config.yaml
norm_eps: 1e-06
init: "normal"
init_std_qkv: 0.0397
lr_head: 0.00738
Each number is 500 + 50 x the weight over its row's rms, rounded and kept within 0 to 999. Layers, rows and columns count from 0. Numbers have three digits each. The size before them is the row's rms in percent of the matrix's.

# layer 6 MLP up, 576x224, rms 0.0568, rows 361-485, columns 0-111
096:427499503515432476580511411470560363446439493458421500557554447499451541383582503540486427443552459478501435523600535479500540513558437464469560498558464474570505518486464540547511487552547466557545509467493456537478528529540516547520558503443534501443560412442485485428474496587435481513509461517487488513550440486481540483517451465487
108:502485503593436534470504441472463583586521564518472538548480486557564442409520509496478517457599444449476634491553484543487550546515467467496553587440485524596401562557465428399498514612536493514461467491548469539452488560485524480534463503553528468465523491433482587550498502559532523512553513571603485445511503486421523549622526527579
099:506546438412444590503488563490454502468461524413452437513534498609462499504539506440504513536526503406494519404447470568506471448569523453428491546482507464496520434518485542522411585489480490486426555432569533522525466498495526436535479511453487525477424556552487418552515530405511432521583521527514463475407500531555505504482562513568
105:507579468438568461478530508561491476478465511555460517521480494447494555404553400530543503554535473494500510488579451554556527555500415507539502555470550534443502573579416439492517531550505513648468501480405531503532563468492514528357481458435519453418439508454499515536483617584551579602540437547510452416510515581547516463492472519468
095:481421486471466531445584528454427560478494480507447538489562468453445480465405494507512351465459570476553489342457462480449504559582543484546582506499373468509449464483451472462469410576578467482467533491468477517544498498432554532572422530507454517539553516477494495486494552478495476487408471529585488522426505504565562487549498493525
098:542483550513459496558576474532440575444464536578581440428622465524518475527495446476462467463557522431601462518503552609392509441462588622519546473478526506441342505482425480561493525546496472541453510476451482506497501535522511551459502383547547398554532568562574475493490531481478453364508465586434508458444527505413582514547535516565
104:525553437428480576383541526510479559539493479526432538508461565451492517474519501526500485469455577577500489491535488603550522436445538561612396523440510517452498502548538535522461460490450541481449403442496515522414477463471404428505533508366524464474486583461449534572518417495557461558611513457451559487476497519510522508462481595485
101:482561556577521553591550515612537554428508524474437482585437486518513456459442521395561566464464470556525505538451566542543571460419538464559611495521471463572518489522513491535499418487514503527455461484537459496468478511559509500540429431557523500500500445473483477497488464511374444444526448571563466486557584493534515487557561424447
101:484521482530411453542514548510464600423439508498450440492495585547462547463471475503433521527537577582500471451428460488518427537551472572492532516446499501556443497461468424456444616537483453478528497476518460517483544498411526516651570568484550499539503433458445491501604508408480448495361450550494509490537429471558497543373493524531
103:448529389422509520475431551526425506467447512496496466506545465459622489531598610604560459461462532533542441471447460507429506519610454497407467516488523577561482505551450457519547458534463459492452448584562493521497552497388516462487471460504526530488523547571493578602442508495565538555526523462432498469489463513380420483497500492593
096:464393490471562544440425442528400508443486560397450576533595517514592460597469493557522482477598506500632521517504480499518530567472511446514480547503422464505568584554451519419510453650513520428492457555421485527585429501514536477543447379538457537527450517480484492407443481552423515488507504500500523513487470548455492571359534500613
094:529526506441505522442432580404535504566463541479536539484560547501582509481494460501467453485480537451588515546493478525520515590455538421564463460531453597466511460513554500573538509471495517522456533512505425498568529547544544441402506505521404495516378484482528581573580514444510488495587535485481524532564519512541445478456518552375
099:580537498483496451561544465527487553523502459461501438509548619390530515493590546538562544464461527571478358478543546538477431485482458498548551519573519447504594512546587456437661645451471565508427482556525443494579501502508502482498514571575424509584509579498541460542534553496545569597486492416513489520612514425534393494530480562406
105:526521509370477490516461518496619511502546532451496505537538514465512417508547528580448389472508434450466465567558533492549462577438512405548496541465475528534443532455519520545583458525449526488550446418508578380551496516520471491421453561514516477485400528410514449560464448458529607515453478554452493438506511408456559492431479519541
099:511592533519468473480637507558551471492468494418487526466513548571513552542437493439501449575475522496524579574547503520478499494476558550517462504496552523609454543430572610553570478462486513369403555421522523533433410441519519407524562536532434525580448482530486474536457560475475483442438505506480574531473417524583500483510496511553
096:474611495572455483540527532489532546474605584456511477486494489440516530485535549474422519397512475583510558437520442436465470477515416562513492448372452390510449542453569519554531429519436517484570450548487470557501574427510443426441427467565491533499478522507571515500526512475499481528554475601469511420468487440465448537391510459482
096:430475549471458468575436376558405443517542479487514516481475558561386542483462460492519589425463508455545575498423474479457513574500607529393497536536657513477497512509459555485461528538525518501437569548518536503435440477415529504405398430543505498513415486587377461533517471428457491440434510478491490473483539550476509503469453507415
094:556540524526463549588517513539549478507567496425623469481455525515522545515547533484480447548421532539589543501492540389569538436524457531561441474484473484548462475523483507477437468435521484550437487570608557420427440559519542516548579578423453559552565525416559572482414481536624534575475464464449363436461490413480512555396534578482
097:583531428494552484482601485518528599474424487572546589479541456577514475552494462484507454464500481423526564514497510481481477447569451469528459501522475452509483527499437457518555472594581541512566528451519516465545478476490534494515527457535457364458564509493521490586505506580421423499465515398494446430430488413482452459470429527505
096:447576523486462456614480592554425481497469587554491426484347543576469527495544543564461456544568519457447483446577538534521477456569599451499544542405526452506451459437512532426517498497486527567586508480478524536443391505426477501477454537458533606444473450539575475551471509508463539518453448479457464544546524435490445556504465468519
093:514497508422495564576553455439555447634533416452411535519454532408499500544517513561481512514552575509518476486456507465435524545442426586548482528565482496532608476500403525459505494472437591583442503566540516527432507425496442471437432537451515491363499426536545574499455529507490550502578463500554495471517562438456520465524488405500
095:467470545507443448537560439530450516507472567576524591496523470483541435498445507575565522525465515480544478542515467362545566515424443508477471535486564426519560446544385521459567574479592518591418491472456438474485434449426439502469510394459555417450478542467555597620445543624576444534545482514509525469488444544493492431473565404417
105:629495478560518412463550439572526469515478511542597444502491462481526504552452467471508471548526435481494544412416478499496437416528542570490544564477494525478420462486464435571533503412485535614550519512522388395476522536530478461517495458456549481565523491453492579497384547483461561500597489523455523524514465490492387594641526558498
103:504513414489593584514552504496434484426541633589548514399477512444538475490505506489541586478492445414447427497518534507519585539508450510502468443505478489544427464574430549467533412503515536548426535429506472448479502533570474606523488481479424482547571579522547554527494559537498584480530476482480510456518449432452530503449517532460
098:421515457471498497494529571386498474539453540548513474469511531439569454452571484519459548555372402394532527528476525459460387499558500504440499410516466465523555434553491469566505506520503427496450389527409494525504452452383588482520568485558534575515418532499509505357526534617574485474452513489388547479552538414520487536429482576450
106:480579499493461492594507555593571452488524578473459534513512546437537505543415551515471472510570543579513603552535533482557442510519478564512514514474457496623442497542487573593540509477538494529506514530492460538517491443497530538479420601507546492508458509478538553533521458472588420523549524423407469471513502522513386538564577544472
095:459557419483579465486515556484508578469560515409462411487486380535390505489414468540499521528414479498486523468529522545575528465575448465449519409528555546547530488452492436499429451395475490542512530515442521561398463392453506419535424395455542534470469391390480573513466553498468550453494602547559543372464368583495438450531497443488
100:514526439513534508514462505466571478508451497590561420460551476550471514492497408511502411544569474456569621549602491489537469543515470555448420514516443483542424491517434546412559446516483468543446474520473510531563452391464449471493518499519432361458397479520462555527580503544457501498511488586489538525474560397458546480501494530399
095:546472536538515456554469456483552521506438539445521631492526550543571490541575415491445509527462614514535502561386508555522521460432566453562622550575507483414514497459550507469542427458472537502501521472484495446511456483515544537524434462511457477527541398530522491329452522499526466569498475416539493587491536454537455492512562557508
102:462509579534458486556567506409366539410517519462361453487563555515544417437525557517533510450454570537467541425562509621454598497550467474493508510545515514516591530477463556487450420553511490495549547492429501506394444497564520469552462502539493451493503548420446442442451575502491487447451488522495488541424457467495412511508511485473
101:462520552446583572506505502551434406472536518499438578517477499538484446509567549491507523448516409527485488517441487451521460508523498415482478398470564522484543527524452474517516482504462428527510398478443488448576496451519484594483615411402469539491567505520499534540354461509490511389547453472533556530461498521513645533539435474472
098:445518548555528507564571458549505452474459568480533514495564470499489488477505563591546452575354463493609485518464419505488475497494488504486404638545518427493464496471452525449528547329487469561511470499524484453572525489501531493508528570511564510443608504438548528461457513412461481520519558513432546435542479558425556505460614550573
102:422523576382493448518481542560553577564493496539483446496526506487449459522556532490395520428392515547581513454507510448536554569565553480560510548565480508443486490592509458501483479485392465440469437503502475502543503469531489606437476467437452545522609468469510369495456440544493412489566529480473498548557526516527595542566465575523
104:484443451431441461391348501538530406440470565545547482475440502483476436531470550490533468439503445442494589572516532507484438492491461570554442500507480494589465505549503411595518502515519477516430441517570485464507410591490469472422526496432503494447495460598558536512495502531495570450475593526517516453458492502532520501437507427534
104:461494525471492445542412492547538571466391491491517519514507493487450477439506510530460434424411495527531506444513507519492548515539444490603516470404525466532480471541528502519487489569550447543430477443579476396421430485526405554400539546538540488577552373447537552510569469501461445543509515487463445476616394534564580516473504439674
104:495473524550430467618491607514558485441377536525518418521482462430414429547488415472557542555440555566547391490519475461532388499501603481538474483459449465448544538582459529443527472578588454519487541587466544580536544509502514446518540466510507535482482518532521479431473449430537477439482493529550394565540471575521582475507443433549
107:494460488597472528458429487588464513419513486454550481436454514461471485535554540415521485403524491483530431557497540499492489521593510356542518468524488510482565415593525567468532475454532496420454539502462534423598466550502381473422451541502523456392485417454437480427579501576457466540434476502458504518446510448510548500509478448420
099:488554511491633599514479478409420458522587505535498528548469463532533438469526464471552559457593436514494494461454611494565494511629480573555612415511457474414443496440526465518505516509495520499513505452474543481578535385600480452528511526558564465602591541437547504499537475443526572584515473413452522594633559470482466468568479497440
102:439550490512556561481524482527528468370481467473520576473461477559594464507443473489438513404489539480515472505552492443461494465437358544474429565498503470547467481520574440502479552387458529385440501519595502492486553546470500537499513502507510459526486431463450616478542575495563452600520479481614522439472442451512483436515488496393
096:505538469516529479498396476448551560468588436491541502534546519531346563371550482421450533511603486481510555488504534439418489471475362533561553429522444507561596537476544504452466525506473562407447521532539441530518552626580545452554525411531536556449472480530524524545568466421533454417491507533457531500533462547489551510536503467490
103:535594452481474484588501523466531489402469503493452542477493527483439461507521589548424468525534542491451529538421455465498422483488446574514540434469462383518555596423515477566432408414459462603524489400450428411560544554526496592451503470520453523497468489508386472527457525435469512484539503495587515579551480500497526460518429561520
102:645436454514468477485425426507567470412482499544530552492547531515510606486479494510535550468522507427539460446460499540463528445566472549554563486487431553506477535502528413519509485560436465515529504562564522605466406533572501419507579553537452464483479459443475558361532491574481508456583474509484584567507484410411477583446469502536
104:485558437564491524497473468565548488530601465557521541465526452498430472430490543459487549556497500389429562569504544479450525444473492499512573514470489515454492491499562498478491487564462526436536523547591430384445501523474410458472520454386486496520433438517433535477528412574474490448466487514415514560529510539490570487515517629463
096:480432532375589596475524473531497411527490436512443599574509501503468503503504486601349454484474504472530529472510506483561553548518516559504568467551555482489526451498540499483516554563525463523583539541577436473581535521615498459509528464553462443514553537463499505438446555416443481537499451481530562553425485452506572588638529518572
101:451425558400438456482452545613519481489454501490522480558428480593439446461478513608428539475548523520529433464404544483470511474498564563442488430514525507486478580494519525495458523410446529547537487420530527561539470378530470489467542485400561534487519528576480447495395508510484519385469403561456505551505404498480499504561473553484
091:489606525459460570525498547510454550513589539583525492482475422546517531522534430462579528486490452430551551467404476470430512633544515528545528486505611480542570523498450453386429436506390518561503515457458571504452523495586502532468502464476464428524569526416436580566519549473390431537500559472511521517468473513497531532524463526485
101:450552625564442473464474507480420568511554524491408432500489518506466453437404563552406500455422399505442525471549605530506488477523449467477470555512522497544577491549491482403561609522470499476595482431517530503532490480510561400479541467468622530511479513573645482537463432478456512529447547403498537421409448509494562462548542538465
105:509461602436455450488603579479472646542512457427493491509452550466432532497403461532467533449464577510554563514421480530559574475492504568527458458529513477515391449512538612464467474469530538463586610467414462479480535551456509551403509504528408461551464400585493510515447527447493441539544482514428526586634509539438538492509454473504
102:514497522469482419556562575513517435448549557544505501494500445471576465515560521524455455430538452563513511504484553543435509598559519472483525544585637543447492507441455438404560429533487550555470517480446617522505426486593535399472545489590445496490639495536548502490538607555569469417527493626581424498518501445482516476515535464477
099:523494529519533452427494463528573468518605542523576539587556393519590443493510510510517552440537529465513540510508399456538486560523581558610412502574483464550438456473379448527472488466489432503494487511417511528452444448567514618498446496421485485486473540534541520486442401472506478518463478460478576559508494579531501563416558524461
100:444601486412503573487479459599466497489494515427536480417423508529474538522569482584474505410520429541421445520551397535536555508499566474403487521505532539500519489498596413519453344443472441473485559544520475516514571465454491590523504431474464514448509548459545542508475430506502498533555546495476523465497488513598467437542466556590
106:603468539521449529516537603457473486532490540492562430545603441461578475540541461379471520565508458513487529464504405427544575551465511523519541527538511474463497453462409425431541436463532514566424487489460514517507454548466493493471477543509500558577476482497452565529471524386426575446514542488514566501505480478378551447468533493574
099:561511486539518565412509474435490491496496510480458527466472503476548494525567566496562411379502431528517500435576516573516481473631524480375579437547446497542580455560549479431501534500538431472437567445510478444414518492489520495493586528473563575599534460528487469509628506567421495525595479476477522432578486503550575545502576499474
101:451561531495448389578478461572561501546415487518588609515568476542463542487489518480443491548531513592460477545418477415499502514495493566441525438520581502493457479568524503414538538534531554480494436504443464445536491488411458514531445497530414506512470553515433518419483590519459484571403501532630576440546472475482496422567464489508
104:444528552440514561551501510474573564540595387536518623517470530497511617550522477523472450458475477561609493528529542478581471461534530522500493467454524513451501447500445493600401423466596332483493521478488541473470425512461507522503515474458426461465574524548400551498530453427562603450474546455466565495584532501453536454477453554400
104:478469491547507486528490564521506493500389470553456475484546490584535507428421489558520451492540402391463534446421503483481455595424570352496509465422530455508490515525413484443521588533574491505503445463523408533425438472424480430549547541431506526426449538459437499502455471513476484448572559383505585522602552562455571471468510510468
102:566481450574489546478542474512554535540520468575486492425488463485401487551544503509532564526567514487523465499501513524506504486537471499531490533445458436447493533542632491476448496511461558447598505521506481474540487606525413531460469478483539538514532486426511461400477466458476480476646436524450460545549513540552441525520455482522
102:400527592431456552486500390486490509503475523519393449439456563446504423553465471524534509488464460435370447458572507520503548527500540412552457529468560441629538561582530434461434549399369549482480578510495485483525489530464410449567433540566520567507462533449564429541486503450426473484503493573507564486435472607576532497479591508536
102:490454456587524454513455452630537559439370387502420605497481515535467538437555577489600435527491467485646449594529503431445502453598484465428492529434493495617559609457510532522416449578461506470479471468481410528492474513461466537493460477536443472466499485413446452488519481458518531480567468507547515557495558397579440497424593512579
100:514445370546538503426485541513479516463390467489510567519509495511481457505531453418463488527508517429548546452575601476435443508467543482514478523458419577484480462463477458524503504551447538501521472451530492541458536626564535546523521575550508438404467509558515502487460551486538560601507483574501481584453399609473474457532503597477
098:504490546462571634553519435493514498510485525494562489513507556501530512503509429469574544618507563439572488460525386472522574531512559522432503487540535507488503464500540525509479503466501519401500537553464448458498455528475542591506531545465535557414482492555471531527522505530582559457448465486530538463582459501503430463549576441460
099:440525538455516557520431524454463502492476465490379584408499511558553488573438454441452450545541486489514501523429473552515495503598451528507548509470516487548481570481477485503440491408400435508442567534494523519551478535548538514482504544453497597484562526441604416455551534544601519469551472569566538508437507491505431414520502504512
103:468404552439547408559436545492448474488627510518533514483539459507495471486543524502470517608439504466488551478456507580438409510417484517460608561522485572522447484503550399457440449519489543547489492487440586541387471502522526422488555447560533461581566556507483493451486506529506509524542486500529491516548502599502432425584467529421
099:511620382480452527465526493525550500496416427517505497483484513572542478587527540582521547545377456488505591446439498451502521456428430435488452567483467510499628583492536567522548558482433525528477526567488421437571495413440495562478453540510499514547517449478530541397428558538432439531447530479541446606428513568451451402478542599416
095:570500450455452415563574455481594534489560539489468475466502502456541513397520475478459494491476492500459531521389418541527475570460469440453507505464497399423446429546589518505518475455522535556370471530498483522473493484432513536461500411500484533490424551531452514370495597519470461556515470416516462459443502485495456485453587546469
091:536490500472552450456419555478568447527504478557499603498545575526591468512444527467506436538491365483539448450397467558530578509470453451565414542441445449485467566490531480441460547426474427552422500550531531575554459524475572422528458392546573541484473491463461530539532499561469499512480452501586557492494491544381460545548498421572
104:493524458613508410441472568499426522438490503531431596460462470579519494516524494522549581444509549495536538611570523529498413440506483496529422499506469550431438491526447462477420505579428564480609461590412457478528539449436566448474491548500564554460547577514499523418551585412633582503432517450539518455440489484528540465547418541413
102:471421563528604486572534520479600491535477395583533449507515567416488561536438472492529518461520435572541542476602474541607464481539530480514521421537560503503526465511508481489436470494592419505608524550459285470491474485449529482504518519487527478506577529501483569457598531484557480439457525511565519583517579494503439463524490408483
102:527560585434530402441442435432435384553407524542451484429453456553447525479526420471517484569605479422450542536546562508502500399477495471548440458467477521522481495554503520538479499529532459521490438455439506560430499411377451541477502409416445495557423515490517506425426567514566494521530529516435500529474482560530518478560504483530
102:481547509413527513452517462517516549506453475470436481418433569494434502468591473505524421518526470559527521438469472480554505509584460524555508532476470497447568558505502554471566485471526424434466550433467488468524592493469519490582540493483470465520463512546537401493462570463559480396548522430397447512452497491534544448489509467418
107:463484498443402479436527494476541449497477621504535543551572536571431512418563482475429434549434482437462490483527556475478487548516533539491490525443509498403446489528532467480445473405356484564418551412448529533568576507487487501509552440569543558564481448514478516555560503574582632553518411596425502516517520478505478417565542448401
109:457516496514530441554484488532566358544449543479492547477397580439525475488500525575387592576545481512455483426523391531480490398416490554390502488454429491458529583506522420486559545503442435434646513540576503416414467501539554461488535439483542507554437555467533487574508492577507515494460587497496557477530580432465492479444475438573
100:462470458538553558477478449509537428426515392485585535473472485497509524554604508524523468608391411456547455483431511572539506538564559445498527578515475428547443487423491563486509456551524577547532559475409477513485464489457443557502510558534547488490498478484470451554515542436492468524504533458504495550449465523497632443510585488535
093:486471474451581490447522475485541508459485620511552531530443509530488519435412428489516547458599458395525432538468467492464488519471445470476531554489522521410483547549538519570527417592544529403560492455500479409483559384464480510483420564509541472409475544591479471496524490484540483468533539571512489550543514545535530494447459434501
092:462410544474538478513536434469458483539466480543513540564558473555469421401530543443550448536534538461451437573459457471473502553524595471558478553507451462448535505464450417384490463505526405526448465466511493521511606602474497438490459481491451562384422480433459440455476552506494520464452477508520562540442463460450512337521438479498
096:592536492557550593529485493505413531430470425606395430449577522489489550504415562497419506519576363487484481455567535556506449493551488507538441466444513525421540518476508426456546545517482456523450569592510569510481557522480436454571478520488469556452610550496530555454485503446494545449478534505505515557581460573524573483519525446516
099:516531497468480469499549509467471480488520499505517463560520619494473472520454513486473580495450461457497472516538457424542462515501581528515580551515523495419460467589453474545513573466556380633427589511550426414482498494443577556532489361493526504574528485528395484482476564580482493530480495448437517504539582565469519489477538454436
108:439432537499527549502489561499525430483432516545519522477551518501464576443474436521451524604562494440539383564472372508579563443421438506598455535586608568463563541573425452393460495459500484473445552536568491532540530455511508443485425459430515522481498484523535449500482558548529516512516488507523524522472495558429530502541522549463
102:484481485505545474553584487543543529507565395551582526574550527476555524475544583395434523486551422475530565537498496431505404452526507551490530528546566461529587543495514491470468535425472490459481593578463526495459522531606552451563558593536556521432450557525460448526476509511514539529548488520534540457557546572379510513534585454544
103:580575476484545446507501558423497558461486535522484441481523494463493477450428397486505482461523477579445502426481475498463442559405371465526521491518498499432514521462476528528451483476454608407504596477469435551487436564561445578482449612488503538459465613580552526515487505517469493464436566421457469451540477468490488593526494450582
093:546558546488464490621545545494545555513532401459545461460478448463515553538501539586455613481457471477487508387566542444501502473399453475498532523477497483502513583428469516576483426448461444516450546498531479476453575504516520645555559569467624568500450511445533467574511440496501346511599521532520489558552542552432523605477497601522
107:489495557530499460484516445462480501453557533486532431498515415458568442517575476541476462577498541504465513477523539494522526423475635611559429458439534386489537510513369403478508507517621530508449453516442465523549553384528493558491505553530510494381530566495457523498362431474483505442483566499469483455500535465405549474492510479593
099:530484467498475332580490512533484528590432533487456445532500565501426552480473484461474545524500455510504467493583567437405509474525425525538534519521518412553523456474468459434492515564470529486514515626430463497484368549529568559569551419542475549524467555414560476476490535521574438501478459407455561589570411584489550498462585450501
102:492542520504456518539490527513462572489461497534479569611483495433467537455485474472476503514500546513459516501485459508499502423494490512513486562569454472409533530445543413527544413425591479591478636466431484465503436528525601500495513524541490441460537529497355568493554473580549489430579505455565443546525534451523585521566461488460
100:437588517487519420531447491519502453532572461471513462533412535445509489443545457568488545560527523563466503438445501541493565427490446502532499501446554432487498530493493381495524489507508404545433504518504537514489444465508499520384465556488486478573563509617467512497550536413556477600584488494511551572547523536504464497608423457482
103:533470548481477435496462500521400438558435493500484465501456485483550508579512573543448553541561564537448567545536615536550499537417542402619496485554564535619498439594485530490533466570466441583511511498440476559445567538309496502466503533482495505472548368447442498557650448486524578522500431406368480572463538514451537531510489488462
102:459453465499551555482519556422535459508546355477465463400460449432555555498463569567640479477503518525548613482439450446457471444451467418515487576503511555422492489505544503478456524553451395489483508460562413563477484444365460520447553499490528422501545505425507408529530502547398511555530485500478463518418474509492541462567398495528
101:534537514505497455515526542440431472535618512515502574531463440507549537456503417520458474525511589559475494508427415438511391602578501558518568526550528456526381410447508499516581492568557455449483496443528664436508530443461512452476542496574488462484422498420509563562484484478527516453460465512571465477471477489552371555532483542574
103:613451549532482500552573582470526453504435446590477457491454450537513517414532460477482479452520542491522540520539522546420545564501531548505525471529578517569416529470519484585557503465628401465513556430503362521439558437424585422453543425616517477537484551478457413408481506558535537497549471477519554504477526552481486456525513427492
101:448615514485473602540443438494439490575460475537519530482374473548450540516521518441534466442417540431496519486496583554434502435480504447580442481434527472416556496450558600500515548526482486489507527536436499593427424455514498490578570534596442408496571486432420465503534517483434520452456457490476556391517543544529496557556481468498
097:428482542542519378460544453543482480631468564531486531473448515503439552506477526405421569500512491495466465557455493463505523532558521528520435517524505499583488449518532562422504545571513451518508499375481539401535497526526481592533574472554535499546526435402523532537385488437531525513468419547387536441508477459514510468611400602497
094:447481394572590598492539523540536567491525557484507518490468571494552523522608380578483509516589560549508500561500506591438603473562456549546584606579505487431530478415444455466516441479511513484515549574466462482535504529450477476524438515489486485372498450490596515526557457467488568578513450578480537496449486442603568429503500494523
097:483497467478494567462484478419570476412487521510504546468533471549492495562481494452487451498567576418504536455419594512510448490439557514499485420526553577419421547581472528508546455564403550377464466668390416446532497604496451552508489446490586491517446532595454515530470482482549484475485398472470487535507409562512459421508547574482
101:433533507427577452599455507513450536446521474449540447556487444511499547480529540405451473479419477466435531473536584561509446459487492471514542450589581459479428431565585438417458540528482518497361466529398483521522489481520515570472525491444454544471515570637526512487508405478593467560537557494507484626561517418520413551572406553527
100:413426469559522484427423465465479465402519444474601554545622546462502462543507547430492458455546548500552458459515533612530510492422406471472460456493587548511517481521453494581525469518395561450519532502451394536502580634472568550459457468424535481449521468483513513463437530486431440558550522488524464497536502475510445475444454396461
100:454447531516568540396594521471552566523545436569477506428543532532531580538498404545414552500393573476571526562491464430481493506436496444497534597464542490425556476446485504566457484596540542489515427571551555537578495502450380481503479527514477481410537508463575555513541473467587603530494453459525528460503518492564511553542463486457
095:502382615490564570518421562509442440496429538523403457506518510438416545453518525493414469545435492539512503572485513424526428574476366483533505476512491546481392422474494417539484425551462527495450475470549525494519564495471507500608587500513433398507553559479500476440489459549527433525494479439482569467568465490525467419650550527573
094:438570474471565476491533467435503445522528505564551440432520505563581456601471505483498628505540581479527524472458528472442535480535470531552467480412507381464477644419529522476522471567396585559606451497543428495536482510551609458487537537475492552483539489476512432472453502462499471570490556541479426541484434539435529457476520514496
095:506504495534466495511506481543502478518398596520521426465507482469489532480546566470460464472463495479447537464539540483458501617520457565444473454499549550412502551465391512468526390337431436546476576450432573541454556392525552519477512429489470473545419543494480553438429456499514528445402561445502521456488497536485526497499557461505
097:484398561523562426475454558491391517514550371545531471508532512612483538446417490569538428503439454548518554580519433501487524487591454506530473560444469505515548506442486473509499438550451511464513481478553496554494451493467496530528473442533496552497448496487414487520549477458447551652433342585494586508522523571485520441503462447550
098:482451447489486387521455536502464535515435462488530546533539547415512533480430484593502599444447492463511430514485424522476541485413464544495422505426476436508526521465459446448552478474509486480493546443574539616463579513510530400471444492617483539473492540444501603523516454431462483488547547511532452503439514524575506517453529452521
095:520588590480649497463570505513497608576520535531493485516466451475482443472477441396469540596505514470510571455554486523550470589598420561504474531519615508506516493449537503545427460460475489503440493414458513565566542472494431414457616560509412506548484586538512460542461542505544474501465468455549482511500528484521490540487537446546
101:567594532478415463572511589583510546549513471424558568487518525448478432450468464478482526440441540451433528517410521456516564433487475533538491524415511427525515485486537444574529441442545433529467425572424543496495489486546452428561447504454441482549493498416530545474547586464537534502430509484503495453417582572550469498480546422454
104:535486475465510622553484540516473510419571505530451478464516487544496439388545431477458512543584514548457508420525529589534503567409486595538472401622428416549501493562479529479443528494459482528482471444498444411549470495567531472519496543453468518507476482449594560506519523595552474545600486521509514503548415485547536471477355391437
103:553452514498486424460482445514456421499541523443461476456407524500504467529462531499496550456588447533424585475529540398471498588518561501490388475560445469533479513595590431535634415491455359502544435472589609472515515550540445460608496592562539548499555532529450507489585523551433484489451393507486422491577510454487505431521532483518
102:486434453491511530492532489490373511489491512557486535462541512534476414437444540498379495507451446517509520504495447445418515562563559666476446502471530448524498557550494508389563474542427484563517465475622532506481557513516543555471541461539407437489525506458510522428491481514536396525459543477432502507488500560435481513475461467544
102:487477396509439439432549496425502472418470485505437436429505469530490472541451412522551598509443556524489551401458405505456501562513472542471449473498493486500535489465502397596456533519473505566565462393453507484554549524475519515538474527412513499507448552505543524575445520400519520493553509544456501477469494490433547508490495481553
100:461557541526403452451478534500511478521514469563423494526543516456477420546516579450488480500344499532458487449484578456468506464485556539423595444552582473585489462480550591452496496649461526530431465507482529493522510512426593561476521587554601510515545532457493552557476458540497645491399541619464461502492481542535500540463487526454
102:556483560494385580454517477508502496499543528511479490501510475430458507460442417491501512452550442428475419519519525451587454515485431481463487547559543509629452484577441482507441481547419529463521432526462455429479465454563525507448481403459487488572425360475442494533487480455511510506530415518552517454445552515562514534413529497444
095:574485472555494526473413523515473471466497409497480420453510450477504525460475583542519530428491515522540451466525456507419463578517458377381494547523443506526541447463463543529548548552624479551489451486486477473555461589528475534511506485518523543569462496507553474554491524505516545455544439578487440558417496567445569564459515527559
100:498482531481517479494503465435425483454527513573552477512473596548480414606544407452483595475399512508496490511467577543394496585520521403417551434541589476494460432527506463409508504464491448475512589518495496498524590436564419502437499523600512535427537540550503462459466580577569505560446529544421421460485555493544467579514540400571
100:478480481536473485465408600416503532449450563572464581522481505506584474476473488438536531501547495465483529560471479428460489502483521508507467499445501484599469531495518540577551523537502559548554493473533523545509504510451517482502480518461525642504404535510490486575501444468585514410562512405446489502493456485548584506476463410466
104:480433510423521565481538581607562498450431473526558520460509477474503441484491506521500540409432502523476573573581511506488393506448509517479584513536468472516521525507552512506550473479527416514575510558461543389448480485599503430563498411506580458531365483457513509527489588499446505472521524550405531496488481492478539564506494498519
103:438508568459592582560525453486487563518482495443484428463454440549424481520526473499569478554542582472503546452511399510461519594523437430456470451481576529551545491564520509449519554509511443460564460508608517538444555476558531475433509580550543483413494538458562582458525439479597508463457521427529505455544453535602463445541462512562
094:465457512537400576412501546594654430468538525476578551447499552541455493466535527532511466554445471507538465460456574489486449498376538487602539663593462532453500581553546473596501488504535504590551543559515499547542561462495478497503506425543413570494581486497482449552462490557570452469398429526487495538538512490373497478539501508597
096:468523498531538501467484560541442486503557526506549443536503447507557484505486406502521452456517534457557492504510559472460561510522534481488527510483567483478520494459493500573496483504556548506432532486494451431381501529474537509504492621521527497411514491455523576481443486499399561373429427576399500504505516470486558499454510528413
101:494463451443456473535572594451599526530588410584492570426525521448473356525540555516500520478424496453533432470491479617490449533547528542441452453486480549430523497485604498526452580558516475441590410514555451590480495565488396535455469600462515481490572621425541491507544497502529465556445472503449413394478509500509529507518556467554
108:539525608557397533475533431570530548463572480488490568499501469548578548602533479487423533553481408393531476501472535540539458506516491484447490480494372530626542573476520543505524568460514561533454543499575494493519556482564491529547586459543374492495524509550479485493466501494529413582392465489472508419551467483438534525503436494543
094:503474594400578502522427546540497483521439491462515512456416488561441463523432401493491556504578570448542466397396439508511508563484468465481480504483416551590506505584533506465497514437414526480552587436547514549565527503481377507462498455477547482570436504564576532566485504436520509447579565434387454590523470463489532485448488461552
105:563505449520540409529411588476421516554477506416415459512448528503448545475541473502380485441509515500594459466516476536509454532539445494575441445518406481410466389468452554516575463465405454438527307574497503383607505442555481462464420455435522526501491434552460583482425473472432449533585520555433554441493506518456518547500536507488
094:504498474495431443475501506459494511403435514504594448441411551506543530592500486437479439489461442459453506491473507547511497496547473461543442550494513578475522452483446530488407557460483433440523472457457515515594519557507455534461480546434409460566460526487460486512511427524491520537418546450498533478590496478447470558583605583522
105:526556460503544379564552501462464440600576476601491420485451416482536473529486514469524560576615515379542535409405549475534576556565488457503550422572522439426480584499552407483477531451515418604531471415470430606518523455534494503524455526509474483443482421559555565545492540507576491472534441624448473420456490525443468523478528464491
093:555605520525519443564554483440583477504469430548469561545494483603537486494505493458448416476482460480490558461520454492499561466548481446444504470550471536521586510623501500531533473509477460493517478483452504500483564445479503534527490532470447573420489515508477429571504531598419545504511398453472472459560490495588509504368443471556
110:505505437467463493516523553523427534453504557450528500527436501456527486374548571515427541497518455518503454460541458512456462445475543609488523584600395451433530524524505503490472538509437552543550509538494486561561530508486500493534531495424510457511520594429566477461501489500514427568577416559623492580374395480427462515549439495508
096:458533441435550485429464540539555468427475492567392480486426525509501441556446511529591481478552529506489559458476505458560498470506560483517441386414456556462495501530523504483460524513483549557536487373561440468495577395505521491478473512512598423481559423427457541508539529551516449531509549499443469541505436475573558491445463523433